{
  "num_hidden_layers": 22,
  "hidden_size": 128,
  "num_attention_heads": 2,
  "num_key_value_heads": 1,
  "head_dim": 64,
  "intermediate_size": 320,
  "vocab_size": 1024,
  "hidden_act": "swiglu",
  "norm": "rmsnorm",
  "norm_place": "pre",
  "norm_eps": 1e-05,
  "positions": "rope",
  "rope_theta": 15200.0,
  "rope_fraction": 1.0,
  "qk_norm": false,
  "attn_scale": 0.125,
  "bias": "none",
  "tie_word_embeddings": false,
  "parallel_block": false,
  "init": "normal",
  "init_std_qkv": 0.0368,
  "init_std_o": 0.0,
  "init_std_up": 0.0368,
  "init_std_down": 0.0,
  "optimizer": "soap_variant",
  "learning_rate": 0.00868,
  "lr_mult_up": 0.861,
  "beta1": 0.95,
  "beta2": 0.95,
  "lr_head": 0.0125,
  "max_grad_norm": 0.5,
  "warmup_steps": 200,
  "schedule": "wsd",
  "decay_fraction": 1.0,
  "decay_shape": "linear",
  "final_lr_fraction": 0.0,
  "batch_tokens": 131072,
  "max_seq_len": 256,
  "doc_mask": true,
  "train_tokens": 284200000,
  "max_steps": 2169,
  "dataset": "wikipedia_en"
}
Each number is 128 + 24 x the weight over its row's rms, rounded and kept within 0 to 255. Layers, rows and columns count from 0. The size above them is the row's rms in percent of the matrix's.

# layer 12 attention output (transposed), 128x128, rms 0.166, rows 13-47,76-110, columns 64-127
size [ 95  98 103  91 108  99  96  96  97  96  96 109  95 109 100 105 100  81 105 103 107 100 103 103  95  99  95 101  99  88 103 107 113 103 101  97 107  95  96 116  90  84  95 103  95 100  99 103  96  93 102  93 104 115 105  99  96  96 105 103  91  99  95  90 105 100 103  98  90  97]
[[161 112 153 132 135 121 123 168 143 120 135 110 119 164 108 115 101 112 157  86 110 161 144 148 118 159 121 128  88 111 125 128 161 115 139 119 101 145 131 117  96 101 123 134 130 112 138 149 136 119 158 106 130 165 109 139 110 180  99 173  85 146 169  96]
 [110 125 144 111  66 138 111 110 107 127 167 142 102 157 123 166 128 123 140 144 114 106 107 159 134 148 114 130 146 134 159 136 137 176 141 131  97 105 173 105 134 111 110 125 140 146 128  90 169 159 120 116  84 127 146 136 134 142 160 114  92 120 113 144]
 [165 138 145 171 147 115  90  88 155 142 108  66  96 152 115 147 145 162 135 118 116 113 148 156 127 158 112 132 158 123 120  95 145 122 100 148 133  92 160 119 150 138 132 138  98 152 181 117 146 115  85 108 150 111 125 145 111 102 105 114 130 147 192 169]
 [122 137 148 142 168 157 136  93 130 116 129 106 145 129 147 137  82  91 121 103 154 115 116 160 126 142 115 146 106  95 105 125 156 136 134 137 118  93 102 172 103 110 120 138 159 108 132 142 111  62 158 188 102 129 103 111 144 134 157 132 113 101 113 121]
 [181 104 170 105 105  96 118 159 140 110 117 132 130 124 113  85 129 107 116  97 124 126 117  85 134 104 153 105 103 129 114 109  98 157 140 149 120 153 123 168 164 142 112 151 186 115 129 149 136 128  98 122 130  99 131 101 124  95  78 118 130 107 112 130]
 [ 84 128  95 176  89 148 160 181 143  93 106 136 127 141 106 118 125 144 127 165 121  70 153 107 121 145 144 144 117  99 112 125 112 138 119 120 115 113 134 118 139 140 174 148 132 164 125 155 128 100 123 153 132 141 153 147 135 134 116 126 124 138 168 172]
 [129 113 119 122 124 117  93  97 108 133  70 131 134  94  90 122 156 163 165 156 153 135 137 117 103 141 122 110 113 119 144 137  80 116 115 199 108 116 115 133 113 110 148 145 133  89 121 117 157  94 169 115 141 163  98 133 112 138 113 133 122 152  93 116]
 [144 104 143 107 121  97 121 129 123 146 113 129 129 143 103 136 140 127 145 166 151 166 137 175 107  96 171 139 133  94 156 104 120 133 144 138 131  81 110 117 128 129 136 111 141 139 107 101 136  74 118 159 164 151 121  88 146  95 106 144  75 147 121 119]
 [134 131 137  73 119 117 107 137 114 144 117 118  98 135 113  89 106 113 129 130 130 130  84 119 163 127 155 126 144 137 151 144  69 160 105 107 189  97 118 139  97 132 137  95  67 172 136 151 145 105 125 119 118 160 120 133 133 145 120 141 107 115 124 124]
 [110 157 147 180 117 110 130 112 163 146 115 126 111 124 123 136 166 159 137 109 151 121 108 107 111 118 116 141  92  99 145 149 141 142 136  84 122 130 184 143 124 146 153 160 140 129 148 144 145 134 128 148 106 106 136  83 127 145 143 107 183 159 122 169]
 [132 133 160  99 104 160 127 163 123 132 149 151 116 108 119 151 127 124 117 155 120 103 144 113 113 133 112 131 128 150 148  99 142 116 122 160 118 148 114 165 116 151 160 125 106 132 138  91 167  80 144 114 115 126 144 152 120 125 144 143 105 122 120 169]
 [120  83 122 128 118  91 162 153 150 136 112 122 116 112 128 169  70  95 117 150  76  80 116 116 139 110  93 125 136  80 125 163 124  71 144 160 153 155 153 127 160 151 118 106 107 144 123 134 138 120  88 103 148 151 153 130 104 111 191 100 119 113 151 125]
 [147 138 169 125 137 149 128 127 139 144  91 123 110  99 122 158 148 163  92 126 127 111 129 138 162 124 111 141 150 114 115 129 135 127 140 146 122 211 129 139 154 182 144 123 143 154 127 104 116 136 143 103 108 161  63 158 111 108 119 112  94 107  71 143]
 [149 118 114 140 127 154 126 109 144  97  65 147 119 121 109 111 132 152 104 137  87 114 137 103 138 170 103 135 141 166 152 135 156 101  82 165 148 124 109 121 134 122 115  81 117 174 141  96  97 149 154 114 124 147 134 132  98 127  80  98 142  89 102 154]
 [135 142 131  96 157 175 104 128  76  94 115 110 108 122 114 111 120  87 110 157 170 106 152 138 129 148 148 137 115 136  92 119 133 151 124 132 118 123 121 145 126 134 125  85 140 108 128 158 159 159 101 117 134 180 138 119 166 104 128 129 181 194 143 114]
 [116 147 111 109 103 144 109 137  98 141 111 150 127 147 118 139 144 116 131 132 104 111 108 153  79 105 113 152 144 113 116 168 129  90 168 133 136  85 110 110 132  78 151 148 138 145 119  85 174 122 141 124 107 138 149 140 126 104 127  61 111 136 115 151]
 [109 120 127 183 120 124 148 140 146 134 117 132 129 111 134 119 107 144 172 116 103 137  97 154 113 114 167 104 159 120 153 141 141 143 141 138 155 132 138 143 135 184 110  99 154 124 154  83 142 134 136 135 115 155  88 145 116 131  85 151 132 140  78  94]
 [165 172 138  97 151 152 132 142 156 113 146 144 108 119 135 146 117 148 130 134 128 122  91 145 150 170 118 150 121 142 168 104 164 118 150 149  90 151  88 146 121 100  92 160 137 159 147 148 105 153 146 145 118 142 167 165 122 129 131 142  92  98 128 121]
 [154 154 105 164 146 148 146 157 153 162 147 129 147 137 128  94 120 127  98 118 161 154 103 124 105 112 146 165 128 130 141 119 148 115 164 102 104 104 147 119 171 114 157 169 130 150 104 169 139 151 161 129  86 128 127 110 125 136 126 121 115 128 103 106]
 [130 125 131 146 107 162  96  84 106 113  79 156 127 137 151 125  70 129 128 115 101 104 122 123 133  96 139 113 104 161 128 124 114 130 115 152 114 164 126 112  99 149 165 136 140 112 142 110 139 137 113  91 145 112 110 116 121 176 177 139 114 161 176 128]
 [112 140  95 156  90 120 137  90 126 111 112 104 125  94 140 113 149  89 156 151 130  85  98 110  96 143 122 172 108 144  63 154 167 179  87 142 102 121 149 107  99 151 118 155 108  99 163 107 136 138 172 102  97 108 129 164 105 104 150 106  97 113 148 141]
 [102 115 144 119 199  66 111 161  90 133 132 156 143 110 149 126 146 125  87  92 170 101 118 133 168 126 167 141 152 180 151 108 146 130  90 111  92 125 135 127 162 111 111 111  99 105 130 132 131  98 151 116 109 148  74 138 104 111 145  71 115 164 123 154]
 [ 96 117 114 146 106 125 114 138 121 120 111 136 119 162 143 129 166 111  83 103 124 109 115 128 121 137 121 191 107 162 131 134 162 122 143 135 123 158 133 140 138 139 121 142 105 110 145  77 112 117 180 157 141  97 113 146 128 148 121 106 121 150 158 136]
 [100 107  90 142 151 123 127 134 128 118 161 115 112 128 109 120 128 116 136 149 111 148  75 138 129 137 122 110 100 173 164 106 144 160 147 134 171 145 131 127 122  90 129 149 106 105 130 108  81 153 129 121  95 105 114  96 124 109  89 112 158 102 133 107]
 [103 114 141 151 119  81 138 127 113 139 146 138 116 135 101 140 124 114 171 131 145 130 170 132 140 141 123  99 126 146 162 174 129 113 108 104 130 106 141 111 139 112 139  93 113 139  67 147 113 170 185 144 140  78 127 114 101  97 138 114 138 116 116 133]
 [128 134 140 138 130 175 118 125 121 153 175 124 122 137 121 150 144 133  87 124 156 141 138 116 159 152 117 130 116 187 117 125 139 100  96 129 147 146 147 177 157 156 125 127  91 133 128 114 152 115 123  93 110 109  85 125 142 112 119 158 163 140 126  74]
 [140  99 160  96 159 102 136 175 142 155 145 128 158 127 126 111 150 108 140 144  93 150  94 125 170 127 147 115 130  94 177  86 122 151 159 137 122 122 157  93 146 144 128 121 116 148 162 137 168 135 164 152 124 120 135 124  80 126 100 141 131 121 166 170]
 [123 107 127 140  80  69  99 129 122 130 109 119  87  99 178 111 133 123 122 107 153 150 123 127 117 158 158 152 149 122 115 141 141 150 139 139 161 101 145 156  99 126 174 110 169 135 144  64 121 123 140 130 203 125  83  76 126  89 161 133 170 109 143 134]
 [105 102 136 100 115 129 126 149 118 140  94 100 111  96 118 102 126 132 127  91 124 127 117 122 116 121 168 146 180 124 130 138  88  60  96  94 157 118 162 110 150 104 113 132 109 104 116 122 166 176 136 147  88 111  79 115 174 111 137 184 102 139  99 136]
 [157 110 104 132 111 110 121 146 151 155 149 115 126  82 132 143 138 140 129 127  89 105 124 122 150 188 163 113 110 139 110 143 134 166  73  94 127 134 109 151  94 128  99 126 111 100 123 115 123 181  92 139 132 160 135 150 114 104 116 133 100 136 134  98]
 [112 133  84 117 125 117 151 132  98 180 169 127 136 111 165 103  91 131 141 197 115 144  96 151 138 140 140 117 138 118 167 110 154 111 100 155 136 148 137 132 137 135 152 141 132 110 157 136 161 105 156 124 154 156 133 108 106 115 125 136 101 109 159 113]
 [128  85 137 153 132 108 134  87 135  92 160 132 154  93 194 151  94 115 127 181 158 148 123 136 114 134 154 132 165 120 122 163 121 112 168 143 115 149 137 102 143 163 115 152 160 192 143 155 167 159 109 119 156 157 112 163 126 127  95  89 128 126  93 120]
 [137 113  87 167  98 176 122 166 128 133 144 130 110 131 134 114 131 128 135 111 115 135 112 137 170 124  96 130 122 159 114 150 111 172 137 125 148 132 129 162 155 103 109 157 149 114 118 133 151 107 112 131 113 158 133 110  95 196 105 135  88 113 111 127]
 [191 148  94 112 100  91 143 107 161 139 160 143 151 121 125  92 125 137 175 123 181 121 111 134 140 146 114 147 129 150 122 123 154 112 118 111 136 128 105 114 118 111 100 117 159 147 160 141 136 101  86 113 148 188 151 112 130 119 106 156 135 128 107 130]
 [ 96 130 126 160 115  87  90 151 157 126 139 116 125 141 151 109 121  98 165 143 157 123 127 120 135 136  94 130 108 135 135 148 139 153 131 124 127 139  99  93 139 142  91 103 136 131 110 157 147 143 119  79 110 174 116 121 113 161 132 108 134 135  76 153]
 [153 121 165 155  77 115 108 109 143 127 140  97  89 115 117 118  99 135 115 141 135  99 151 131 170  86  87 141 156 123 138 131 142 151 127 118 130 106 120 126 156 164 108 117 135 122 109 105 118 126 112  83 133 158 115 114 116 167 213 143 142 128 134 136]
 [108 107  74 115 117 144 132 136 125 136 113 110 129 145 119 161 120 144 104 114 103 138 111 104 147 121 161 135 121 133 132 133  96 137  93 141 132 146 132 131 139 170 105 134 167 202 106 146 101 107 171 141  96  96 162  98 187 135 129 140 156 121 136 104]
 [102 142 139 151 156 106 118 112 186 107 149 135 106 155 112  89 127 112 136 133  99 115 111 107 143 124 117 146 113 120  80  94 110 114 101 141 112 154 109 141 131 140 123 147 158 155 107 131 115 111 116 148  81  93 126 114 174 110 103 133 113 118 175 101]
 [113 163 109  86  94 127 101 162 129 125 128 195 154  95 137 136 142  91 152 152 150 113 103 114 139 166  71 122 117 146 169 167 127 166 115  83 158 123 111 140 136  97 130 103 135 144 154 136 131 121 119  91 122 158 143 122 163 117 146 176  93 151 110 140]
 [ 67 109  80 145 117 143 115 119 132 126 136 122 121 145 167 162 131 140 120 130 135 137 127 122 124 129 134 101 138 121 122 115 123 149 120 125 102 127 137 118 124 140 136 114 109 176  97 114 139 102 108 108 172 145 140 162 120  76 133  91 111 151  99 111]
 [170 144 104 142 136 135 108 121 118 103 120 106 111 178 144 116 147  98 175 113 164 131 128 114 117 113 123 161  93 109 125  98 149 143 106 100 116 107 101  91 119 109  93 121 114 119 132 141 127 133 146 150 103 113 156 123 114 142 122 151  86 130 150 124]
 [135 128  99 103 102 125  87 156 116 120 128 149  47 153 126 130 142 146 138  71 136  92 110 143 126  89 114 182 117 141 125 162 127 109 158 111 155 145 136 137  88  99 129 137 141 125 136 121 152  98 126 152 125 119 125  87 154 130 145 140 170 113 114 141]
 [124 167 176 122 121 127 111 144 200  97 107  84 114 137 121 129 102 105 113 105 142 103 143  92 163 110  87 120 139 117 142 105 108 130 111 153 108 140 143 107  90 140 118 118 116 167 123 162 101  99 106 128 158 120 136 128 138 133 158 147 110 110 137 155]
 [107 112  98  86 109 157  73 129 158 155 128  93 143 145 127 100  77 120 145 126  99 114 148 107 147 129 177 103 183 128 102 129 110  88 108  90 127 137  93 137 110  93 148 122 117 125 105 164 116 172 121 124 126 151 145 128 157 121 153 119 140 152 150 165]
 [134 109 111 103 142 154 130 135 158 113 103 153 118 139 116 128 124 110  91 138  75 134 166 123 112 165 145 116 160 111 162 151 135  83 180 111 141 142 128 129 141 128 135 109 139 125 162 110 125 168 123 166 100 120 141 112 121 134 151 134 141 161 169 111]
 [178 135 120  89 122 177 122  90  81 125 109 121 106 119 103 108 135 132 113 145 110  91 140 129 171 139 141  82 160 126 112  96 120 135  81 119 118 151 111 165 124 140 124 112  82 131  97 155 145 129 107 106 142 108 146 146 169 105  66 109 154 120 144  99]
 [ 93 138 118 121 148 121 149 155 160 152 131  76  99 124 112 122 116 125 186 107 115 123 172 133 141 116 146  73 169  90 150 121 124 137 140 124 131 151 125 115  68 137 115 137 148 117 131 131 110 126 152 166  97 107 154 126 145 146 144 110 113 150 159 147]
 [101  79 105 151 133 132 131 110 160  86 148  93 138 144 117 114 173 119 143  79 181 139 103 139 108 113 113 112 150 121 136 126 130 161 101 133  81 128  90 107 115 129 129 163 120 107 132 137 123 178 137 141  97 143 127 122 158 107 116 150 115 112 158 107]
 [135  66 118 149 125 153 152 105 105 124 163 127 157 133 136 147 127 160 139 148 139 173 133 112 143  85 156 123  61 105 132  89 108 104 132  81 155 122 128  99 112 114 129 153 134 103 154 106  97 146 119 160 172 144 142 113 118 123 100 128 153 151 153 106]
 [ 99 114 181 110 110 157 146 127  99 176 128  98 145 126 122 162 139 126 136 115 143 184 104 147 160 110 191 168 119  85 110 120 113 103 182 109 134 113 140 155 109 132 146  95 130 113 121 101 130 126 141  99 122 138 121 173 147 133 147 149 119 126 129 107]
 [156 109 143 146 122 127 138 154  92 140 145 135 173 140 120 149 151 137 135 106 119 163 127 123 175 138  91 151 127 132 201 145 103 110 132 155 115  86 134 112 142 119 141 105 132 167 129 132  98 141  96 112  95 143 118  97 152 125 103 136  85  79 141 161]
 [128 114 117 128 168 158 164 135 117  64  82 112 131 153 153 139 147 110 101  95 130 161 131 126 142 138 110 154 124 110  97 124 152 151 120 129 110 102 115 148 146 135 102 101 119 107 113 137  72 111 134 144 115 162 120 161 187 124 130 152 133 132 139  92]
 [136 157 145  96 135 144 148 135 106 152 117 167 149 133 101 145 151 130 124 130 141 146 130  90 134 133  69 163  81 140 124  97 154 144 107 196 112 127 116 114 151 126 109  99 135 156 125 153 109  78 105 106 147 159 141 133 118 134 108  97 104 127 158 145]
 [162 131  95 143 126 141  95 129 108 136  95 113 143 119 112 122 142 125 110 139 118  93 123 115 107  95 128  83 140 146 132 156  67 113 124  94 184 111 114 157 124 134 142 129 119 142 102 128 158 135 137 131 155 131 146 122 164 137 121 169 125 151 142 117]
 [122 120 139  92 133 150 136 138  81 127 107 136 110 137 109 165 141 115 170 166 116 131 135 157 119 105 144  96 105 157 145 123 104 124 130 122 159 144 101  97 132 108 135 117 103 112 123 112 132 113 143 154 104 142 100 146  88 105 138 120  95 139 107 106]
 [144 146 128  96 131 119 160 189 132 156 110 105  88 120 103 124 129 152 106 122 129 100 157 139  99  80 124 137 131 119 121 126 147 103 162  86 152 110 112 127 135  77  97 113  86 116  96 176 139  98 150 118 101 147 153 155 147 163  83 100 117 127 111  95]
 [142 122 107 116 123 124 101 205 153 151 145 145 150 150 127 133 151 161 136 166 119 112  86 167 150 182 110 129 113 134 169 118 117 128 154 104 117 137 117 151 134 112 129 155 131 105 148 121 138 154 130 144 120 162 125 138 123  90 139 154 148 153 139  76]
 [100 126 122 140  30 147 152 163 148 146  93 151  99 147 120 133 122 180 136 123 125 155 134 170 110  61  83 132 150 121 117 134 137 140 142 125 140 120 120 134 145 108 113 103 146 143 120 118 119 153 176 181 132 152 141 136 154 140 123 145 160 106 145 143]
 [128 109 130 106 150 159 130 137 139 152 141 105 146  96 144 151  85 137 107 141  91 123 174 144 145 126 141 108 105 123 131 115 137 123 128 139 105  76 109 144 135 128 159 102 150 120 144 140 164 134 127 122 103 112 135 122  85 113 112 131 191  91  71 126]
 [125 114 166 147 157 105 104 156 123  96 108 123 141 153 126 142 133 128 176 100 172 144 138 145 109 145 143 126 149 125 128 120 148  65 117 130 161 156 181 116  66 122 135 159 162 120 124 122 164 128 127  84 132 118 122 126 122 115 140 120 123 126  95 128]
 [148 130 129 124 135 154 128 136  82 144  96 149 143 135 189 106 117 174  95 140 113 104 108 154 155 123 136 187 160  97 187 141 161 150 119 149 160 121 144 104 121 147 143 109 116  82 143 132 135  92 118 151 108 126 132 152 141 152 124 142 100 176 149 103]
 [115 136 110 144 159 114  82 130 146 113  71  96 124  89 129  91 133  85 140  89 101  80 117 145  99  83 111 157 139 120 130 151 106 118 149 108 109 142  78 121 118 116 144 125 154 135 114 118 122 131 128 133 122 111 130 126  95 139 172 111 112 102 115 127]
 [141 178 126 163 114 158 147 113 105 122 108 122 116 114 120 142 140 128 111 131 121 118 162 151 112 138 130 123 113 155 103 114  96 157 152 104  91 113 119 133 143 111 121 147  93 104 108 155 125 151 104  90 134 126 116 159 115 147 143 108  88 147  88  86]
 [149 168  73 138 125 136 133  86 133 119 178 148 159 170 132 158 156 112 134 138  88 109  99 111 175 156 141 116 116 160 144 137 113  84 136 112 128 137 126 149 162 106 125 148  89 119  90 120 138 146 122 146 127  97 124 130 150 140  99  66 134 105 144 138]
 [140 114 156 141 169 132 139 114 147 120 138 106 173 150 124 140 131 103 128 160 132 111 129 153 133 165 152 136 136 159 144 134 113 164 102 134 144 108 135 128  92 116 127 138 140 138 125 142  87  70 115 130  89 145 143  87 150 123  97 129 133 147 143 106]
 [122 177 159  96 120  90 136 121 115  53 117 110 108 127 158 111 128 121  97 125 190 171 124 133 108 156 126 146 120 141 114 104  88  81 127 131  67 109 124  89 138 109 132 123 126 139 132 110 109 102 128 122 140 144 128  98 124 149 120 109 121 105 111 188]
 [127 137 161 113 102 150 125 140 107  96 103 176 132 111  99 159 134  93 158 106 110 164 136 106 152  75 138 151 101 149 119 125 154 136 135 115 115  66 127 103 141 118 103 105 104 141 149 141 136 150 130 137 117 130  93 150 150 154 119 162 150 152 107 104]
 [153 158 157 139 100  99 143 127 153 181  91 124 101 139  96 126 161 108 129  74 115 158 161 109 127 109 171 105  98 121 112 146 112 174 127  89 113  92 118  98 126 109 160 111  86 133  87 107 174  95 146 157 126  78 130 104 139 102 145 127 139  91 155 146]
 [138 114 146  97  98 117 138 103 136 124 154 153 163 131 116  99 152 180 127 130 126  72 111 134 115 145 125 119 106 110 135  99 136 154  89 123 137 116 102 152 111 140 159  82 131 139 116 141 116 112 119 141 148 160 129 145 155  76 144 122  97 159 113 150]
 [124 107 104 154 128 107 112 102 107 155 134  88 151  89 121 142 114 131 100 160 132 112 137 116 130 127 120 127 121 100  98 145  63 145 101 129 138 145 155 132 104 151 155 188  94 106 130 123 171 108 172 120  96 131 124 144 158 107 103 154 113 128 154 126]]
# layer 12 attention value, 64x128, rms 0.165, rows 13-47, columns 64-127
size [105  96  98 107  98  91 100 105  93  94 102 105  97 101 102  94 103  99 108 103 100  93  99 102  91 100  97  94 108  92 101 104 104  98  96]
[[104 120 130 166 110 152 162 193 165  88 107 159 139 131 148 136 161 112 153  71 131 151  59 135  44 139 151 154 135 119 120 113 172 160 137 122 150 104 102 132 102 145 139 125 118 107 148 139 131 144 122 150 138 146 101 139 132 132 107 139 124 125 116 128]
 [140 130 123 111 126 118 176 102  68 140 123  80 107 116 128 123 131 139  88 127 123 115 117 113  63 113 146 138 156 135 104 109 110 166 100 153 105 162 140 158  88 102 147 128 112 135 162 165 121 131 153 101 139 164 153 151 161 106 124  99 134 151 120 118]
 [108 124 100 137 130 132  82 148 101 148 127 171 113 127 114  89 121 127 146 127 144 156 156  85 171 106 144 134 123 140 103 150 166 135  97 139 105 163 192 154 156 160 143 110 145  73 131 111 112  93 136 109 147 114 169 137 130 114 112 142 126 129 144  95]
 [ 95 162 131 165 139 129 109 112 123  88 121 144 164 124 139 150 136 132 114 124 142 122 177 160 129 136 128 156 105 102 152 113 109 133 125 125 118 134 154  67 131  89 102 111 133  94 121 172 172 148  94 116 116  97 116 119 126 139 141 119 117 120 107  81]
 [130 121 144  97 110 126 108 110  87 154  95 137 133 117 101 149 108 137 161 127 107 131 167 125 150  76  93 137 180 150 148 125 115 123 135 108 128 123  96 141 148 100 123 196 125 128 154 161 108 133 136 123 171 161 106 121 124  94 140 125 130  88  81 147]
 [133 118 128 141 127 189 123 129 133 119 116 151 132 131 164 125 146 153 114 132 132 145 167 106 112 111 147 127 110 180  89 143 115 138 103 176  98 165 158 125 141 125 129  94 120  87 141  98 114  96 132 129 105 160 125 160 165 155 162 182 107 111 124 128]
 [153  51 161 130 139 167 128 119 106 164 144 153 149 173 114 126  89 125 122  95 154 108  99 111 121 113 152 141 107 103 128  78 139 124 143 136 120 140 130 126 122 132 101  81  89  97 142 125 140 117 143 137 157 117 111  90 108 178 133 123 124 119 128 121]
 [117 113 129 162 147 140 116 162 116  81 138 158 151 131 105 124 103 144 101 162  76 114 136 134 158 121  93 140 109  91 137 150  82 145 115  83 163  63 125 129 115 134  93 117 156  97 143 161 165 106 140 122 140 184 153 141 116  74 147 135 100 102 132 162]
 [129 124 118 138 150 155 155 171 160 142 114 134 109 161  88 114 111 130  94  81 173 110 164 101 100 130  99 120  96 130  78 174  89 153 137 144 141 115  91 168 134 101 130 184 160 135  87  83 147 106 133 134 135 172 120 112 149 124 139 115 118 117 149 167]
 [116 145 121 100 136 110 110 131 126 126 150 162 139 142  43  94 161 142 109 111  88 165 129 140 136 156 130 131 148 170 167 145 114 114  89 111 134 130 124 118  87 129  72 104 129 109 134 103 126  92 140 119 138  93 112 122 125 140 142 155 171 126 111  95]
 [126 116 139 154 157 190 144 121 140 127 121 117 132 108 145  90 131 136 134 142 135 116 107 160 101 135 141  98  95 122 106 108 135 131 136 153 110 104  89 125 141 146  99 135 111 108 139 132 148  79 129 123 176 114 133 125 139 170  73 148 146 109  63 178]
 [136 141  99 111 103  99 141 112  68 136  96 136 139 121 164  74 138 119  95 141 125 120 126 145 122 144  92 127 108 111 124 113 117 167  98 129 159 119 109 112 152 134 104 145  81 144 135 156 143 127  74 126 114 161 136 153 167 109 153 149 135 110 105 113]
 [ 98 157 161 119 165 105 127 142 150 135  96 121 132 142 157 148 124 122 122 156 117 112  96 160 155 116 177  99 135 133 121 127 158 139  96 120 142 142 156 106 150 114  92 165 145 132 102  90 167 170 153  83  92 165 111 116 163 173 137 177 143 116 151 159]
 [104 173 121 136 113 127 108 147 150 122 128 111 119 133 147 103 133 133  76 161 120 127 116 104 152 132 126 115 122 103 128  96 144  96 141 129 127 169 155 135 164 114 144 161 155 110 119 119 150 139  73 131 161 145 146 131 131 154 143 144 149 128  93 137]
 [147 153  81 131 145 138 132 120 147 124 138 137 136 169 167 155 163  91 122 104  90 116  99 114 125 139 137 110 147 123 120 185 126 133 116  86 113 117 170 116 151 115 152  99 116 139 115  99 137  91 138 164 163 105 110 143 115 106  97 167 145 140  99 128]
 [165 149  93 142 131 110 166 125 124 102 160 148  73 123 131 140 147 144 138 126 118 152 125 106 151 119 119 139 102  88 124 146 130 132 159 161 126 150  87 121  98 129 103 130 100 119 105 106 108 163 110 153 138 112 123 163 133 112 108 147 102 171 107 115]
 [139 115 136 117 104 106 126 156 128 151 168  70 149 157 127 129 172 118 125 135 116 167  90 130 184  97 117 170 167 120 127 101 140 105 142 130  84 148 176 116 159 111 130 108 132 150 151 123 125 132 134 127 147  73 133 148 122 103 119 113  99 130 173 101]
 [134  99 107 132 120 165 154 118 135  94 149 196 138 151 150 149 149  87 125 121 105 195 132 123 117 122 107 119 124 142 116 118 101 118 148 154 136 164 115 123 111 125 109 133 135 112 143 133 113  80 133 147 146 112 111 112 114 160  72 146 149 144 144 162]
 [133 128 136 139 118 114 140 114 103 148 147 129 110 105 129 144 173 161 124 135 146 189 126 139 137 125  91  91  88 143 156 110 137  87 152 129 161 102 147 115 136 131 122 117 161 150  91 176 132 123  86 130 112 150 106 112  68 177 114 163 152 137 121 112]
 [137  96 132  84  69 150 142 112  81  95 128 121 141 122 137 143 144 145 119 159 139 112 169 137 109 124  97 106 151 151 100 110 162 126 118 108 161 106 140 132 142 121 110 106 148 110 110 141  72 123 131 112  82 134 133 108 204 100 107 170 128  87 117 119]
 [ 80 137 106 165 124  97 161  96 147 163 120 155 166 100 149 121 159 191 100  90 111 138 123 139 153 148 147 126 134 105 155 180 164 209 151 148 132 123 104 128 128 121 149 162 122 109 120 116 148 122  84 140 109 101 136 141 149 111 127 115 125 139 110 137]
 [146 139 158 158 133 123 124 128 125 137 120 146 104 123 131 142 125 113 103 145  99 102 152 131 130 125  90 138 131 112 165 147 126 150 124 115 121 102 134  85 135 152 107 125 151 149 131 100 144 115 164 127 176 156 156 106 140 122 147 106 154 133  98 119]
 [105 114  93 110 134 137 156 145 157 137 121 115 125 158 163 116 104 115 131  70 104 131 178 128 125 123 147 143 164 125 121 135 123  99  91 143 131 129 125  92 136 140 127 153 101  93  87  96 112 105 137 136 132 118  87 166  68 109 127 123 146 106 151 135]
 [104 124 167 133 129  95 102 118 133 126  73  75 170 161 149 157 104 161 129 163 108 126 117  92 104  95 161 126  95 154 106 107 106 117 164 104 138 138 100 160  95  87 156 137 112 138 154 132 113 110 156 150 126 132 119 141 106 110 167  91 161 165 140 168]
 [106 110 154 130 167 127 112 141 167 166 128 151 133 130  94 112 170  89 147 137 138 120 113 156 133 142 108 133 138 114 131 111  84 123 143 148 176 141 146 111 130 113 110 117 146 142  91 109  90 124 134 116 146 153 104 157 128 171 102 123 135 130  84 122]
 [143 147 109  97 123  95 149 133 139 121 109 108 139 151 132 193 120 106 106 129 128 110 111 163 101 139 137 187 107 148 116  81 119 154 115 111 107 118 115 192 125 174 121 153 116 122 120 136 137 144  85 130 138  94  87 102 128  91 143 123 123 128  99 175]
 [112 125 161 111 126  92 119 165 145 119 129 103 149 158 137 129 160 110 180 101 145 127 140 144 145 123 108 103  90  87  78 101 115 104 106 143 116 116  82 118  96 134 125 101  82  95 143 113 150 141 141  86 144 158 127 102 113 172 139 112  97 125 127 141]
 [159 190 141 141 139 115 115 142 125 113 147 125 109 135 102 136 112 136 138 102 129 166 135 123 116 136 146 100 160 142 117 138 102 145  58 131  99 105 112 123  95 109 107 128 146 112 116  93  97 133 155 117 153 156 106  84 126 108 165 116 143 147 131 110]
 [128 119 109 159 109 140 107 150 146  92 153 151 128 110 102 141  96 142 169 106 142 154 106 116 142 111 131 108 114 139 124 138 133 147 172  94 156 136 140  99  74 155 116 144  98  98 130 173 148 120  74 126 115 125 115 137  94  92 130 111 134 112  52 143]
 [114 101 105 128 166 132 114 109 125 103 102  95 129 135  97 166 124 159 124 131 100 137 125 154 161 168 106 174 119 147 140 102 140 130 132  95  88 136 157 148 136  85 168 121  98 116 139 132 115 117 149 154 109 155 101 160 156 147 136 154  94 136 174 115]
 [106  98 141 121  96 103  96 133 110 127 176  86 123 163 123 147 168 161 145 104 115  97 148 117 106 127  98 118 143  77 121 138 141 118 143 161 144 123 144 136 160  82 125 135 123 132 130 150 147 122 110 109 139 119 151 132 115 156 171  88  85 120 148 106]
 [141 167 178 105  99 132 158  95 139 139 118 152 149 157 100 154 122 128 118 127 147 112 123 125 177 157 103 127 128 135  92  94 120  99  70 137 123 108 167 104 127 123  78  92  90 128 112 153 148 110 115 107 123 142 178 160 150 135 146 125 135 151 151 146]
 [157 154  87 111 146 128 117 116 171 158 142  94 144 150 151 155 100 105 133  91 138 135  95 112  98 102 137 152 119 140 130 140 154 142 149 150 123 102 132 130  91 151 122 158 169 133 117 134 121 100 122 112 169 147  87 132 135 151 109 134 115  57 155 120]
 [144 127  92 179 125 109 146 130 143 134 156 154 157 127 124  85 148 137 126  91  89 116  88 127 115 113 126  80 127 115 163 115 117 126 153 104 137  98 128 166 145 139  99 138 134 103 156 116 134 141  95 191 154 155 142  75 135 129 152  90 104 153 144 155]
 [169 152 121 139 127 164 123 116 125 127 151 125 128 120 125 115 128 156 134 124  64 106 119 174 118 113 109 158 107 121 107 136 109 123 110 124 159 158 154 129 139  71 156  73 171 154 107 146 112 115 140 129 128 117 108 157 146 139 158 125 114 119 157 141]]